config.toml
num_hidden_layers = 13
num_attention_heads = 2
intermediate_size = 256
hidden_act = "gelu"
positions = "rope"
rope_theta = 1020.0
bias = "none"
init_std_qkv = 0.0678
init_std_o = 0.0678
beta1 = 0.9
decay_shape = "linear"
Each number is 128 + 32 x the weight over its row's rms, rounded and kept within 0 to 255. Layers, rows and columns count from 0. The size above them is the row's rms in percent of the matrix's.

# layer 9 attention query, 64x64, rms 0.245, rows 51-63, columns 0-63
size [102  92  83  96  93  94  88  98  95 102 103  94 102]
[[133  90  90 166 180 134 160 135 125 108  98 142 156  78 148 123 151  92 160 120 136 181  99 203 146 122 151 127 185 147 115 127  70 113  97 104 143  72 149 126 163 121 145 119 134 153 158 125 159  98 126 149 191 114 193 135  94 168  92 129 116 136  40 142]
 [ 95 187  96 124 200  83 111 144 126 132 112 102 121  72 142 177 122 123 110 189 112 164 105  98 100 125 160 101 115 126  71 165  80 144 109 113 127 154 111 113 104 196 108 135 136 161 105 151  65 141  79 149 148 158  56 135 155 114  97 113 127 121 179 105]
 [137 174 112 177 148 100  91 124  91 152 100 151 151 115 164 169  99  88 157 127 155 180  74 196 124 157 142 109 106 100 135 160 125  78  85  59 100  82 148 134 134  76 163 176 103 164 131  94 159 114 146 154 160 118 103  93  81 124 112 122  71 103 118 116]
 [171 166  96 192 137 135 145  79 141 113  83 128 146 107  96 165 173 135 127  89 115 137 110  93 127 128 159 175  61 153 108 127 146  58  74  72 129 126 120 114 121 109 158 136 131  78 125  81 135 134 179 140 135 127  71 121 118 131 108  55 191 156 139 136]
 [151  99 162  99 117  73 114 115 125 150 125 101 200 128 118 150  96 114 138  88 101  80 153 111 131 130 136 149  76 129  87 141 131 102  80 162 153 207  88 143 102 127 141 132 130  98 153 111  89  57  97  95 121  90 146  88  93 160 162 114 102 152 211 153]
 [ 84 103 165  79 142 149 160  83 140 165 128 174  63 167 111 193 136 137 101 115 133 157 126 108  86 147 153 112 124 176 121 119 192 140 123 155 100 122 131 149 125 193 181 189 145 129 121 152 114  79 102 203 125 141 149 157 176 168 112 134 160 142 128 122]
 [110 145 116 159 117 168 166 142 152 181 124 133 186  18 129 115 131 127 127 152 111 127 134  83 114 108 136  94 155 168 149  99 105  83 137 120 115 156 135  81 157 124 115  85 168 178 103 170 127 153  60  77 104 149  84 125 138  83 150 100 154 152  84 145]
 [104 128  96 132 152 103 121 154 112 118 121 126  97 173 166 120 135 137 193 136  80 131 160  83 172  63 171 185 189 102 127  76 118 147 134 126 108 133 131 148  99 129 175  94 136  89 141  25 125 131  90 131 128 164 151 104  90 151 122 156 133 182  92 112]
 [155 137 152 116 123 149  94 146  74 100 102  93 170  86 141 156 139  90 145 144 128 135 158  72 146 157  75 115  87  49 132  79 131 162  89 153 143  98 160  99 112 187 180 110 134 117 119  66 145 163 134 114 153 135 130  75  62  93 166 111 109 151 111 146]
 [109 160 122 163  90 134 149 133 122 214 126 117 162  75 147  97  86 135 115 118 162 134 120 133  81 152 132  93 111 107 134 125 102  73 129 133 102  92 157  93  98 167 165 152 126 152 161 130 179 177 180 159 156 167 114 115  88 116  98 130  31  96 128  86]
 [ 97 201 127 119 152 158  77 149 136  77  80 162  99 107 147 118 137  75 124 176 103 139 165 117 134 136 130 103 142 119 155 140  89 132 111 132 118 123 113  84  64 203 114 122 137 142 150  96 169 168 122 141 160 156 140  91  98 112 200 115 109  42 145 115]
 [ 90 151  90 150  88 139 101 131  91 121 149 121 114 189 165 153 108  93 133 134 126  93 143 161 142 147 117 113 184 135 119  89 155  93 173  50 117 100 178 161 137 127 200 151 207 159 134  71 112 145 115 147 150 148 163 161 104 108 136  90 175  89 136 138]
 [128 182 168 132 206 144 132 165 111 105  89 154 136  83 135 138 198 143 143 137  87 129 108  76  70 121 123 135 135 116 138 148 130 149  92 138  86  94 171  71 165 130  87 121 136  90 113 155 159 153 134  89 109 118 159  60 121 126 145 141  49 114  86 148]]